Part of a small language model's weights.
Size: width 704, 11 heads of 64, 89.2M parameters.
Each number is 128 + 24 x the weight over the matrix's rms, rounded and kept within 0 to 255. Layers, rows and columns count from 0. Numbers have three digits each.

# layer 3 MLP up, 4224x704, rms 0.0259, rows 667-745, columns 528-615
139120123067130120117141141185138210080122122119129123111114097105129110106117135092120082098150117125127104139157133146110128121103136158133131131141118126109133144161092119139149082129104137137112116113153134092153098167160092142121115155148112122134143139154102
146152116129126128126140091128109126089132197092120148141090072134123106134136072155146122140146142121109114110112139141185119124141150101147117149123123136113115120124093082171090108129111138136104121172099164112076097168169130081152089118117104166124121134100117
118108119132122103105126134133144154140177162147145131159126133136136126101084108087109127125115143155152122083112135096142089127140178132154125159158103141105146137123082149120144133111098129103128096113144111167124122137144110104120110140164126176134165170135127
133107093126109129122152096100148164146094158133197115145151129142127162122127088129142137146106124130091151134135097123154101129168131131101150109173138117148140084098137131170133098138128132122162093120105154147116112108127136118116161156164093108137106174103124
133091124136074126139128101134147130106101170105123084107125144172151101118135114109115113122141149133142124113089082093095166096152129134144098112152160109125133149139143137154082114119142143119101153137095117182110125145126166125133084172125145133122124100137146
083144168122151093173157154121104106122159119100106142146136141104105117139114128100103134143162135131111144097133123160100118147110150118126098141102130143138131163131111112145111142174117178141113137126120134134070129167142090128122132157133100129138149152128139
084078124129096125129147140147115103105134134079104150136110141105130146128132130111152101102118115126114153143107108158123139097108177127126128097111119126107111066154136097147113150127129097118126153097124136139147157097155129103158105164122120137144103157124130
105133115088138104098102136119101164113055160066151101149125079125134120130134138124132120148153128131095110141148109120162113102110133113122118149122118127122144140114096105113135130157148144151111116132138141119114069145125109119073133136121110122167134128103118
138145147119099112127112167127163128088113127116108126119145120131132095124156114045113117136157121137135114111157129150128125114121136192163156097137148088107120084077173132128125105141132115105077114107101139179113129151097109150120119159150126112140108135149134
131142100120142140152165138158120155125117118108134136128127148160104070173064095065123135130139132150129095159142143140147125121147141190138133114122121106123106100119134148124121101166123126133131140114111115145145122115150160114116156144138096145193127169161156
113115110148089134150114105151136124106114112121160162109122149149120124135129131104121117118110152136103138117140089137167111106123125140134110139114114135158114100133129148139126119143148154140147139096117101141158111116124112159132109094101107115141107128150134
148097120076096147146126147116151136108085114112129136120112099115138100150158117144147125141143129140123170147166132140143162144160117106139121110103131132146131135132109136154143107133086122130093132160106160133103162181106123123095125135131145084112158114112116
153109112120146124115135153129155162080161159123098082160101122142172083118131095112126097125127091108122107139153103162143094111109120162112147140127137100136114163135134129137121151140129150148138135157114124142154104125143120149130125127125102148114133110166149
156156116128127187159136159143109121090100093112106112134107125101092094165155137091146139118138115101125108091153134152123166109124120112156094113131104129119109138135106146111130141121133126140097139110113166156098102131117158107113116123108131082132126161149134
167115110096123167154133143119145108136082126136147135121106138098110078151136134124139128112140087084173128110073129073114156142129127147134126120118159125139162120133090160139142130109082135137127102131123132090126114136126092091153101143145134148109088137141187
147152145106120160195123155115075121131132104115154122140133094120153139131108146124111144141101098104116151150155141156133167145108112154138134087133140119146144178076139135148118118115131130136124121148140123176140135136127132133168157112132128115119119175130123
155124135137174163128085152137096151089112138099099099162128119120126125101107171117131124085134119153143097116122095089135085159164121144105122152181125118114167155123097118141116150148149126114097186142090134163125097125130180070120106145121153152163159137148073
105111126131100092093108130109124182099138179143135118088135119134117145114104112116148153140147141156117132126124129119143124146137139118133148096146135118121112106127135116160106084154118089133113139119119122173140115135152155114165113153144089124126102124152148
151114135102108137110131146121173173114126111104143126117148138097170121074170100097111128132156126122106137119097132088130117101157122115132140125096118146115163118102110138119115102140136135078098128118116109144125127135104123165120113101118129161133105147138150
152149126140139098127131149101111118132102152127126140113124126109120153133102127103158115141117152131111163124123141108106120118105141088124111147104062136115123133092134154137144132148144127124117133130128132121111104121097092145116139135102111143143132143126132
102136138107098079194153157186100092126132095144151165166121094092129128129082104126128101146130148097099132127129127168141132137126123142181128108143126143157162176099151139123131086164151158191129122122143083142068121101123102114107166142122126091119171144115134
091121153128119132140181122190140153092113152136128150124115144082096096157125126134179135136186135116112061205141133117090124149126165157156117147165124096146128152177119120136066095129105155164085137137102142122141073131122154098148090132105113106163112146133133
118087105141141131124155126133129182123168138146159126126132112149102149071125102115116107151140160161113128111107085103124140130120141140107122135111106110154147090077142098107140134153058111116158159141093133162127122116187115153118113107163140195138186102089105
116124135101137120174070110116119150141115085106170128075109130150097127085127134106157154165112096060151126108165141141165123107134122134120122081130114098095142128122138116110115155155124188131121062132140145153149094116134111103175146121146142123121093106122173
100111141116118107129126133109108175135106132149135134151117127110171128102119085127135095113121162083123156136109106129128104103129172118125191158099160114139166155131094134114131096137129128123129118112120130144103131112162104130112131130075118170137137120097110
144144145132134157126121116106143149147090163131156131125135117159129104166109099134148154118115105134114146124110117132140141118175115120110146087134149151162148120133120152117131162109115124099091136129146138153146116153121132166150103120125137136144101161107119
116098170100112092110146140125134161089081142087127087155115139131130100122146140083142142134153121122097110141117114113164077123157102133141140122155101109164162155114115093147111161124112145173140086115138150146092081136168059123158111129141104128186128109154133
109098155147165091114101111118141125095118138121116131129089133076129130105145124106149118118171135141108125096164111166117111110136154151097139142161113119122108159113148123149141128105157119109114140138121132095129114095144129095154073142176095157135139129103153
106120133116127111140140153151128125125153129098127148105132153126120101136124120096109128129135108122118143149105129136123117107134151149124100161159113141121118137091116148136128124131146089127158137126122121090081092136100108112120123120130103131160128116120120
141117129103110096167131130107136129124103143163153090142108090094152110097112147118155124131148168087131122116090111118133161085129102123205131111120142133119101136079088123108094118122091162162115094103104121148137127175106121113180123178116109142116148150097153
093122117123160098123158142116103149126136150136159133136115124114108143170130101141111122161153141109126129122107118104146157111149087119142110147144066128171179133096099099166116115138113121115085121125112184141099108116132104109129109117150141159168147151101088
153088113117106111149153171115128177069103082120112103129137121095095109116171120125151138136102138152110088146123151084108114106108162068113122117115126128100136137131134169133125105141089126096107157133120162126139109127134141132136087114088126121137140115119114
160115134102130107158130130141141127094128094142139142125110118130136091087100133136134134123136108118126123102120148133127132178137139156173129104134104109111147122125138097102138093138121135110106136148117160122112144155099131156147110137085129105131157113153118
125124114095148120172119152108123155096127122120108090146097117125107113176122114096155108085150136132081118143078137102108132132144133133106105138159093087130134123131113124133053157142104142132108147138128182132139134117132107129116096149147114120136148127133142
090170140101110150139095139136071090101119121109088122121161110120123105128166091064120161107154103160158135142124120100118145109095147147128140110149161095123132116095130137131122103133143143149122125065109134164165132141149125110141116127132140081143165128112120
164127165126103171096182156113182156136099159148121145150123112150125123093104097120114125133149148107131094109107119110124105129107103132131102155160143139169112179127116123159090072112118106117108124156141126138129129133130152076129129130158130116148171163125142
113181184080143111101141174125094113135150141104145125147073080133137113120108168114159124087150192132111079128135122080144102130164105114123111136154083152141124164083178115115101115157126145120139104128107110148153144115110172130123149156112113093151104120138127
154113132107104053169153118141135136081136173136091150137093161101122089143110117091131098179134132134090144127107114115139134132120187190083105149133132126119126140128106105141097113138107140125134079162143132121073141115142159119111153144182154113177115105155136
139124155135156141146167130124158100108117083148118070128127102167094119175103133127094098144127142149143139109120138126121140130136123082117108148132155115097132144127131145125167158090077112151095125153132173151101141111117075106123130148140119136131173159136113
078123141097115120136201192108077113103097121161143139120103145156128108172114106107168158105139156083130094133105087126145144134150137185118080171125128136183132143130103136174152095175093156117141168109076150167144110101092171129186129145124102158181184137122109
081145131115136129137138106154193097114078105141152164129101103153093092121128139119152146155107172154119114088161095156139073165161086152127125187098160148112180090114063085161134151105074184146154102119135125140154112111124058099101119168151093111150155133147150
100141140120109130134122111152114187131090115125177116109128125143132152148101103104151142140122106113131092137140083121159115147131109101131185129093127120123148117101112123163126111107143164105091163100121145137124138107161125134145146125152073176123138142125089
105130138150129095094118115161130108121132116139185116097107131086137147116097136133148079064114075107099133140150067142115173163138134126177079138130097121151101123145126081115135104128158120119153149118113167127110142137135119130120117123162115115163078087106107
129118128124110121124133122183115132144141099123152132113118160117111141165158154128110212119156115120135111111119114136082184153115144139129133090154125131083181111109144139134135134149137114121151126106177118133146122135137124129132102120116113127151135154126106
132155121102141113149145123134125093120127123133132120111114131091081128144145129120172129120144168147111126171102127156148117096149112171095133181129137088124152136119121165088111139096121143134131105152082114135140112145149143128168136168138100155149107148154100
113098142103139097106138132106135158061081140086127062155085092121141080118112133071146133148180120156084117142096122135158097141125146124117140148161088061136129128124089073121104097106103103169093125137128161127111096111122077086120116111148120170157144124110134
109092129083120156139116130147111174118126132124177135174102112128139095091109139109108129120128127066147084144121122193169136163155150129136146143143146117117141150101140107141099107107098115106097104143110089118084112145158113146134131178150147141148102138153137
134142117121096128138145112127152190138138128127108153128145124119128099119166117130125128128133130145140122106068107105117106171138162163144158107094143109165105153127093142154115104115120163148147124104104118125087142124189148104171073120138109161126138100128134
116124181121094092126146153142118147104137091094110128202116133148136105160109133112113132138128087099131097113094116126149146115108142139141091156171121113121154115135124116132100093135150108091160144154165110156133164088051101154103109103144138131119105146149187
108184176085103100118119110154117161109116152124137151173077112118128108175125112142177106128124136142118101181099112153144099113119128111123110167182137116108160125106113115133120131110117123140136133156128128143148109151158117141134091147133126152165136131116119
161151105095079132140138122141145125124090117148125114133115127147132106120108142118121118136143150152125147137072154149150106171189128127125211136131104114151163187058115119118141116137129114144117143137146149113118102100155098184141122110130120083121176133150149
126128152131170134139139141084120103109155107122111183122147115153100095097104109132152174170085177140130102130082100139108162170147154137095102169123125119125150108135123106119098128083138142087147094146126141119115131131126136144104142110114111136130179136128087
125139153102122147146143088113140120149126123163149133097171173101096091122085129124128115119138126137108108113094109097099144134161155126095105178141123118154112188110143153098106088116107116143162114136143133137094086116100076190086114140172101139123126151117142
142140098113114155150112111170151151121134155132175140164137131108109146202113143119082136122118210058113091118068131110149162112132088166172064109124109133135147152133106092133092150134145125085142114099125143121100155079097141119137108102147095153154145130156160
128160088115126113158142137129115117095150105123120133124119148099103082154118094130120132123167134123137127164133126141162174158110166158112157114139134138108146156182160123154144110154121153212165111116154142162125117115094138116130134136149141090130134121175107
116106148112129130096122103148073144161142140126110146163141127129144131092143130124091134147136102114105132129125126109132141128148120132159141137138106168135137143085138133163114141155144124155138140116140139117141098130144126103138141124134116098134098158117167
132102126121129136113100143140125176092084186165113111101114172134157112183150109141183099095123168110106111125118116141108138170183133171112151084160156133106109103132133108116123164155064119096097143123095131133144118116138180108146122092053129157111093135130123
128083160151117133099128142108166112073120138136107152143137176139128104157104153113148158126136119127122092129082163131132139104154120131115128146144105138134149118080106127144149124104161124101116110163141157145137127102083131097170067079126104157105156145140159
162138104112114099084130129125092206124118176112136128152149134103145162096069142136145159142154131153117116183124114137166151127149142125131136127132117127125128137084123143087146113140084115138136167166162132207112124137122107142124113126114152161128116119139120
120191152126081102123146074123146128137140128117151164132147123140076124135144147105119162108114112147080102110103073109210097083160129101160100117122127133150130121134141136137108123157145161086140123120118119175110090130163117131111119154131065120171194148160090
145105111138108134111108141155143128112101134089130153120156098155095146126130108120081180137126135136107107131115134102153146115118182128103070119136090111164125110164114112101138108198138145101117091120124106117122133076101096115118144091124148158102154108152129
149160169127108143133157127132135134132120152131106166157122128144139119119112141117113120132121084103134116091139104156106144065137092150131127117120136135131120149131109125144108126114122148165074109140118127140113138148130144126142128157119091142129150142134150
075137146147178153122113104144172139068075137098148174096094126128130111123055137125129125087151147118127118133124076149164135156136105096179131174207080123142115132111092128098171077149124147150193066121153097150097107115115056135158092119088091130125162109132143
096109146086107133149134126130108130117127157111135089121118133098125113102154145125146134139130141122118080129091113090147110133132146140156130103169125103146118144071116119106128097118116118148087074129101146121107064135144082123138138147157109134141141102126154
163125118139142116155130164116138169122077103130136097132110124122119109131102143094152107130164121146101141142104139129125120124158108138138145166144069082123100138118109145126133155164086118150148111123128149135096097134143110114143125104153135126136144116142189
115181096133163093156109104124125129105142152109150091124096088124147151150124158141151125132136151183063111088182129166141128119140107124108148072146097090114091094129128108122142113130139152142154141131127180154164133146074142144132099111105129126122137145129156
129155168141121103148123100118161160128149112087108124130101100140130072111123116140165149145155133143102050161115127088120087070159127160169124139150129147150130113104127138143119132113108149140134137136128176100108118131142120137128083139114086156145172072155112
112109141118164090131137147121139150148132165133102081147129117125126107152152115109092121109146143120111145098119143092133108161146129074125123153103130132141163157086146137124131141142131153146090132110137144176130098128113137165118098143154124162146140150149156
120144127118145081119130155136127126115111107108123104112109123094139135135134080122150104118150132133135136089101125120156141107118119153132169133127091106106166101097140098102151153134123140114109100137131119139118137171117111169114157173108132091120185111119104
160166174136172135153126105109121131102094125119126112113096113200118101098098149124142146080094126132104106090122133144122137152192161129103131098140106120167131137097114131123114128090118113155122126147085158162144102156161150098160100103133146162137116122138099
083153128080132087138119134159109093126125112157143154131099156099052159154151110105125200069140133102114142145153107143140158156110095115163141068142131105106138109143117112066134126167106141172132121149140120157109092113114125137108132110115122126115087155155125
135108146125101135119127130167124135076154166131134115177111127157126096177145137127160173104133138117131080140147122112127108108134113125144108100146132106122092085140132084143101136099132148114116097141068130144150122135133138144174119112110121178108146120173098
063109116166165110159109158146152115126151139111139081117119137108130122109138081110119133136128116114150092098135113119141150107126095132157117138146109129123122129129141121149127110148126149124067118137102132106104103173124102117123130118115123134114125142085115
108085111116145124176134136146131119089102123101153157125106128155079115155138111118114132112151114129075082107133137161111129178093156161111126182112088121173073093106131121128085139125153159076096174100079132123154093108164180106091139152147104130139119117111091
150147136094120158128114135090140162133145090165121102099117135072133138147102142130137128105136146101120100141097107157145095130158117134134154132178107113126164148094114088136106104130097128126151097134130141173128088173131119111135152150120124157124147139137117
120084158172125106133131142134146119094146093108158126094116137149094129127171122150172090134156166107100123132103110128109143134142128165144139098131096147098122171105103124144129129157141116127125082115041134138149124164114162178155112111098125110154117148128080
119111134114108146126148118063156173123114139124115112153149140144119097118095126134093093143125141114146133166099110159140095100089051080124105139136114132121186151142122133107140094129104138128127028175176129117118123145143127135129167121156121108142158114119140
135138088106107133143133085105141141113096170123105136130084124075137111111175134126147145161141126123124161148135101121113149157172120095109108120154152075142123137124083069123094095152093121122103064116153127124162101164101103136162145148164115103142115109203178
116106142116180129166145127133108128116124086103105134137120170100104155161124131102152119130139168131134108108123105152118144119123111136142105125141136136141143174110131140129095118174101150165125137109132140145118115141135152119161128113169146112161121113141118
# layer 3 MLP down (transposed), 4224x704, rms 0.0222, rows 667-745, columns 528-615
126131135136140128118100115136121136160133126099150113148143149123114134117130132150118142115123132143171103122156153079106121112100131112122122100117143142151170147175110127139118092124122112134130116134151096140128140118116119145132172113125131112105133130134122
173098121090130144159172121133092099129112185112134134139130113105127113138113123148158125102126115147115094133114116154136161143120173103102151156109121121140101129127087113139077148122114120104092131193127108152090098143142144116163140162092117170122161086085110
116138139175121098142109088133132117123145141121122129134128130089110096093162116132151130143152066120127129172110117125146112133097128163125084117124112124118111142095145133158120109155127150156112122132126191112133101113119124112128154146154118128152106168149164
170146140103154137149153103146121130116141110106086136185117143150139182146099147128111120157123126098128135095150132182154144171113145106127102120088113099104124172115145118122106149163124146126090149125126120142114112142099128127143170132137123143126082109134125
112125113201109125128150154155104124119161179103131136118159138150086094133119134119096117132111168124115175125121107112125106139102097179075117111123122105133183155135115160139132126112144109081148141112145089167118128186151116134144095138121179111085155163142123
160104160161167151168089123155101159117099185193118130137122124127153117134165150167143104099132088124119112129140101111170158105123144155130158104119165109119191118124083108107117119099088125137113159119112138108151136115110121158109129147158146128139071126141148
154148130147157168109141119111088124121167136161116129119109121154105147122099129126139145104109133124162122139093145152132119154096140135123130109137151112127108138119099127101098147135152116099107128143129108174123109115138121144108126130118121102151123124144155
107130174100090091112135130113103141083080179115105063139108097133124070125106147086147121103180116130119068129128096089132095107105141109103147143133088109132123110123117113127117131158125130126088112113101194177145140131122123109085085134144135149160141147135152
093113128136121162099074110085118162149105143174099103112125144215126113115138107106123102117118183150125166153145148112132141157145104096108095160209136098105164162085128155089111095141142071154092162150114121133174137128132104113138066137119144148156162134083102
125119128134080122103114117117156146106103145105121093122125125107120107119156091094093163134132114088102081139123093142111129116134099120122156124105133144103147128133171144149086117166151157136141120134158139149141154107143099140137152110123123118119165087126131
118122116135103138150139127128145109101142109101112147128134148153132101128124130096131121114112151134085145113129082126146140123113115149123119136126125133131117127121114175116111107145122141135126134134107101147139106114122127150132113121090083170149128136143137
130138107112086106138130123093114183135180137149115115129136118142114150133102133172136119079144146107114146177160139149130148212112170120100126173141168160120137156118132156173115104123111122143109073107121131136159120121095139133131139199131116180100139126067134
093098080136142119121127134150149153148149111143174130153111148113098140141119112131174046100109106139114114109142118107151109131132147120115133126116124154131123100145108169136133160118120130082108120149120117144136143129118100117137132151116136138155153148119172
111109123152156097115168141125117123119150123069114120128129137133143121119081112090116113133133126135104120133142167142148089053124120152100107153082118151158109119129092158132098125131150103162135140122157123065121125096125109156106113137144118128149137125139098
132118124159107107173124144110126122124180114092126145124112142103106125144128142139101154079112128100129131173093123131152116133126120114123151123153099113142073126073140141143154116204136149116158131121126137160107129147133164176106162146140111144105162122092117
113148162123138110099126155109098097140112084086120125154138127131128109141116113128112123109088095104145128159151103119144104137114113136086092130139113094124134104100132107152127116107142105116115104150119111142142103152184090157123140121089073161148128125177105
185132148168128155128115146130140134084104113116183087126131158117119109195152155120156117095118099115180093114105080069132099134120124117127111145148147124094072090152143128158129112174088142125097135113120130099116125130115097108099107119159120120127081116104191
118148137085133112104152109152137068158136134116130146143127162126112138122090114115130140116170140111135107121123146134161112136135109140083167159141120135125142142121132162110139093119161121185127109121151141123113127126099107129122124139139138140126114149141114
131142117155119131136158123106142118138074129095111131119109143171177119082138119124098111130111142125107125160132135121144119138116115117090117099151136116149114106134115171157128102145138137142148068123125145125128118122120117151133127127145153112171131097167120
121141142130124153110160128125119135139134141148107123111135143164126126109110157123143129103119130112136124103108125138143135127112130189141150113127135109114136149119129140106148097105095132152117155110113107123153137090139089127138125128144161154113112122135106
080115102170152123154152136149145105106112160140133065158147136103114096144149112123146134127126132133099172125107124115103108134133166163128152171127142138132147122128147136123165146087104120128116137123088104120149143104141143178156135129139125096098090149098091
116106084135118088135128131075095185119156148151123138141120129147108108117083122121092103120119135097140090074129126159112135151120105167135154186119104151124102099133159135146097124196120127095041112151104120132143103168166125124095104168086116190124098115110159
109118129132141150147130131130116109144121128110126139105107147139128085121134134129126142142118120121147094116109141177148103122131149116155106140131114104127139142096127126123096109134119139107107138125134097096144099105111124122097110139130148111152092111127101
132097117132127132125116138157120160130134156172180137118143142145116124133112154119107125137133105140125118136116097133141116173156119163120133163154089138130134150104106140139131135114099148137116137167120127121131103124145103138138121132113147078112130146136163
112094133164085153125128124129113155103081173131162151153105125156122086175129122169184113117151162108128135115095099103139107127157134130155141149145146124138173123111138149104111115097103110094108120150102126145116083115147070174174112121096117138182122083127101
099106114115133098158110135148112122136162105139125130150148124052122157129118102154124112112146131094120110145163161129119096131090160106131169158132109139126107097133137146116128098122127103147144113138123151117126117136128114175131140151116099132132121151147118
123148131134137140154138153146092152114139145118104141181136096146129105121144108135109148123134142139133137135120146122126109129098127142148113161135131110161130102129152077094105148104114180089144143122171120152151133122137167124117111131088114164111099153117123
123105131103150111140113118099114155117127112168149099155153181059103122094111126112139141145095129143150164118158103165091104079121097087143110090149071124152114161117088134133143130157149138120116126119161126092144133073144114066134100117167110161136163120141114
149140119151114119118134129139140097149116108158080160115098127128127115147155113125122166132125108132086114116156144095128109126125136122104128089124125127163127108126123114146147154124098123127117118154155144126121138150112162135102094121114149093104111159132086
097123125138151148111132158100142116100092184113170121130132150146135103135096128158172146105099119135144076089100113170127123141104148120115139127199127142128115112100147120173138115118112157072096093119135151115124140133139165120139106139147110177153117086117138
125165139088071101119135086124141171058113167123139115180119120133129126115130113141134100076153150114082102092116104136098186079093065118160103097159084135156078111112121073139153129133113142107101121071097131120127131165166109131161170172100058137159157066124162
121147177130129115118106113139111153128173158090099115118121098106157118155142118113172145107132072133130132130151135126137134136100131130103098138117122137185113126148124128145159119178144098134137165178148128139127149098137131119171121130143155098113128139108137
129144087110110104121142111139096124093119121143136116099120086134117167141125134147159112148109128172097125146114158161147093167163132122088130139149116124168128144069154111192147150112153153166140120134150169172160129113158130115094112080153100151102115158158161
061182143084083073127088118194097194132045096130143145088144117164192059103184129147115121125168102148120065156034130165157083099120097118171177129123120123107154092091133147173155134104102185237117079161096130142126084134147070123116158172115044151147204172116045
118101134159117101135146141149128104134123105132087133135109117104124134158119124113143109109140142150104131156136124126137131169126135130125103140143157092113151136128136122147147114134145128153152114116149126090155144119109141102120114094145117117136158156139135
119109100106125114125125129141118108157115141134137140112070116129113158120100090141160144131150138116160188135123113118140171110120120121119161136114092138115133131148127151127153162134103134118160107092116132088120123125163149161143103145127159117123098138125122
119121122100085147117136085143130077109116139118153118134144108140152140147164131122090068118147142135142145111138116116111113103131101149124115165118138133144113132150147149083151195154145128125151131144131136149152126098124144118102101113132097138150136172097128
146122130131147121100106188115125173181126132163117118086116136147116148100111144134120136130117152146157112147083150105128167165132129147100120137140124085122125136100134108123150166151115102152128130120138101114140142097140066141142105122118077108123123138123124
142169112111141148143094158130130143169083130129133103168084116102130084115130141164130120133122127152114147091143123123148139101110125145125155089151137140102142130157160111113124122105184138140136114128127153114111121165083124130135105126083098170105153091159098
142105117075140114153155101142052138119145095150124115169105092145146142131149128084141157159107146139121111158146093118149146133152130121116168073108168159116087152085140162161100124086131125090065121126108111148123112159122159141137103112149087157115139131166083
124184141150121096121131123150146116149109106094128116084148113138096156110170125125129116140131127100110108182126115145156173162114114100126135101106169123144094136149132099106125117114125121134096116123132107100145103112139141149148147160162147162094115117138118
163154102119131123112121115138114137150148089117140136089128124128139143143128166110115120138124128119125119146141099092095104108133101105111158135129150107168112129123109121096138155152146156144142113135122111102142151152135172126138146131161128136143149106148092
116129110136155132110129111104151160135102104130135141136114122150120128139123132130126112147118121114118139117125159139102151156115141143163183125110187158144101133114125084139126173128162133098127134166156110124115133156164130123084088109164106102092084128124104
101147125126159142109154109157136085158131144150126086162179121042075117127162150130121163122132142123128168098081140159124114129166218130128112120164126104077116067114130126153087171089125124087082115118132131148122142118158116168146112123123136169082124116135119
093105150162150139114126141123112094097081112155171083170155117116126124139150154113114122115117095145132153151098141119067131148133113133120119089140129153150190124102149100144140107138123156103127124091128103179120106065145153190137129111124094107124106120135131
110145139148139132144121118079137159142116149147144112074154121160165097115136131133122118111135126114104127128110134164115133123174091132157102156149121141121126125105185150122172142130132150108135102072117140143163117108111097128163083136157162120130136138088145
140157081138136154108112114187144141142126099128102098132134169135143120120142122128122138144067133105126181121093148136140161095122135147123120083046160091136158170116188131138124112135114116122131120138089123134132123201153100105147104111083121146102145130104152
125129106133140140124111111144107127158176128131117136123106130093123132121103151123137104175101130143154120137132127165141149143136119123146125106147109142131147132106116171125098109155129129105137139147145137141100157165122101141154112135131117144140076125125154
143113106141145122080143145122152117057085130132142108131099138084098121130107096134114123160090131104120190158104158152123130148149130148133096117185150108074101081105125077210112133069155150078131138147140196151129142153151138137103121137147100111149132144147112
131131151160094128196118153121128156119142107144109170106095123108215072130108179116181100061129136131139046157106092128141143135161163164100109106201168097133108126134156105132133150121098111145085118117120143138122114141143167146146117146095177128160137099111130
154175139101161133140154091141160121155120161144122130134160113143144131121108102134109151128083154112142122096141121125143088094144068135152122100132112151151074149144082139155139127143124144113178110136092178158130117162137139104102124161166121178129165152113110
114095105118144099126142151133152108139105110127120119129094115153134109180112102133116137113148150139112133103148148161127143077140124172087146171158160123115137119127113131129118119091161148098110109128151156133147085137128092177073127110142140086159148118172106
147142125168117176138142143123145104097149111106126163125129117144127105143151125109136140140131130138104158125093143112127105121123112145118122102114138089155141165154102140109139075109160099130152151107166128122122084135091151138101140099165126147153127140133114
122095100149155133168138157174136126140157140149190099097155127102144166139126103130119106131112141084129133176141166147161162116111148117101080119154129116132146180113149133219105124125083074124126105118154137094083146121124115117140098135127158115145088133150125
148128150127121110124126150154098101180128100095150097167081195140128147113159115095132124146122096099147129151146153097143142144120107126111153130122135121149134112133131149152141093112183119135106125130151187132143150080159114143118116151163129125116125149124093
137126104101087120129162146136109117133116110145150155131138107111120120119143138161157105171077151126115140081115111117110116137171113103129143175136130120125151137103118148095138145129134125143130106132130115166129097125149126148129127121128131113118130133108122
143107148084126147093086123145156147101085116095094136155101126145136107138127143097112104140163141119140154142127088131125119155111061096087099125102122141145150158150138126119135121122127184135127127133117158132142102172076101092123156100138136153136158129073120
146155138182125137097166117172144127081141093154143109112105185191114079106145136127127143144083121123112121131125101110193152089143108122126139126127134134138116113158132104177086157143172127109118152140097124203140120140136152170151139099137090136157125117182134
140135094136122111122132152139127160138144140079125127109141178114142137136146127138100149127158147131103146129093158118129118154100138085121096159123123131115118078145131119125122131138163170138124131153148114135159102122139168120136124125094139128107134200088121
096101125172114119151170154141121138131129158070148150076145157145135177169113129136157125125128092120113122105186089118149112127102157133118127124151155143175156117110105152126133117139135142151157145154110107090151135158125092137106108107123145162136140124133104
109148113132144130164106152132130111120122119099121116100134071125116176134114119129103173120118120124145106106144172147162136111129126119115120150128125115156158161186112111150116145111147123123143097147138116099138144116126153115162100102095126147103142173116102
138102106104141110130091131135101118122111099149123113145142134118120129139153134114119132126134109136164155115139125134145133134127153146116129111111132117101099151103150113127157139095120116119118134124124104131154147112115131149119115131148151139124130146132114
066162082079149127101106085076116112120126131119121133074165130129129088070100097156168086105145149138136138159129097113126156137114110063082104133182112136150073135095123147096134179110098104133169106150125130126139055141090112143128138174086086160061132133123120
089121127101132134128129141121103173132086128135126131143133128130145102127134138124140136107158123132141063120155084093145137133146147147172123092151125138088079113104152144140121114135140143144067141134109137129122108167142121115149108137131082151188144044135115
129119116113069129110119112096144172115015187148089110127130133209127087156165174125104113101171154145085158076061104066087100137099060080141125177153120073172130125172124180129187125136211154109124092158121164102165137180151040115126172144076094101118131132143108
132147086112120112143111110105119113148141103137111122122101155125125122117140134117130105113113120113133106110122140090179094135144115120106191097156140141160128139113137149100142143121128142153148158131136137160159094120101140158128075154095123113108093118147152
074083175154134132189100102100136154104130100137152134126090113140155118124113159139178176101108137163090079122133072142143098103155100158097140153150116087111141067115102148167120136082118187100129062137093140077090135115125066149076083109165126159188146114126103
145158115151160117109088128128150110147120130149128116161139121129082123123121077103129122133104096125134112115105129110137167145097112116137150123132104101173135089149118130152144131141157102122111099105150111142155123127175119121123144126094147074128108115067118
144074117144152097120130120134126109143118095092126128126108097097105104094114171116123105136132097177087095135126140141134138142070152143079117126147120156115118115181137121136146117131169133153157099106163135141113151123134095133155101122153104158096112150115148
138099116125160163126106137119166105099131117130121141154111130160115119102155123141114139112118134146141111113090090129112103136138121124140112146129130107139144152143110094150130125168152147134104104122147094144134132093147123145069139172149120104133107110172123
118144140121176138136145137141133117153183081147101146158113086122148157127110123134095124136090102127139136118076102129134103170096134144119187145120235114116133130147097128168090124110161089045130112139152133094121103178111153121074115129095119127119147114147101
132086139148118120166109111157118151160168144140118151120093176127082126127126120108137122109108134147106086128153125139146141114142172138138144131116104150127156138133166117158125126119133140137140116137114136137146144120118108153128102180143120141112116158147166
126093100108123149127121123161096121106094114151141153114133144133122136166126087126122116100160107123112125123109157135103161118112146140137092136113124117108143136108113116154159164119160111092130130112129156131103111100133109118119161136126137103125104112084124
147118108165170101134160144123121076123118134148108115109136108064103140115147103117131124155130094144160127117159114092156188136106161134113136130119118102124065103106111155141104100133094093115145127139099107120134115130136124068104122126126164119104157109133092
124113110149103149151103094134063181136169110131144147150081165140114117145092111177134163127127142114106144130096153126148165138116173148135105138176092147138157145079115087119143140149133169080129149172159136138112135161114141141146140119148133194103156099104100
105143173193124114160118157057163202096157159154131104137080131129128114136146118133081175100127120156087153126102157126126119111141129167180123117117151136135150152146123163142129138155167152142111148107177131134134100100088138135153130131164125167135143107135107
099119095140156099134109099130151120090104122099163126115146113122101122177120143114089091157101116167146140125151129145164080128124140160115137127109148148131109105127136133135140104179100138166112162104114144128142123158157146150116149126099092156120104142074116
136111088139144147167143093146155115118169156116120140122146113113144122141133123136151121132097084118127157170133184069126122095152157131130110093132185097156104133127111103103142123133122123172140144150114135092090106144116140113089150081129127101111053133149123
158154090127122128135134088111127144151147121141111153105143133122123145137087115133102131141134116097133118079183140136144125120106084104085130131133145143126158136079131096146123137172129132165105147145144132115074132141141131122072139118123118148125114130122169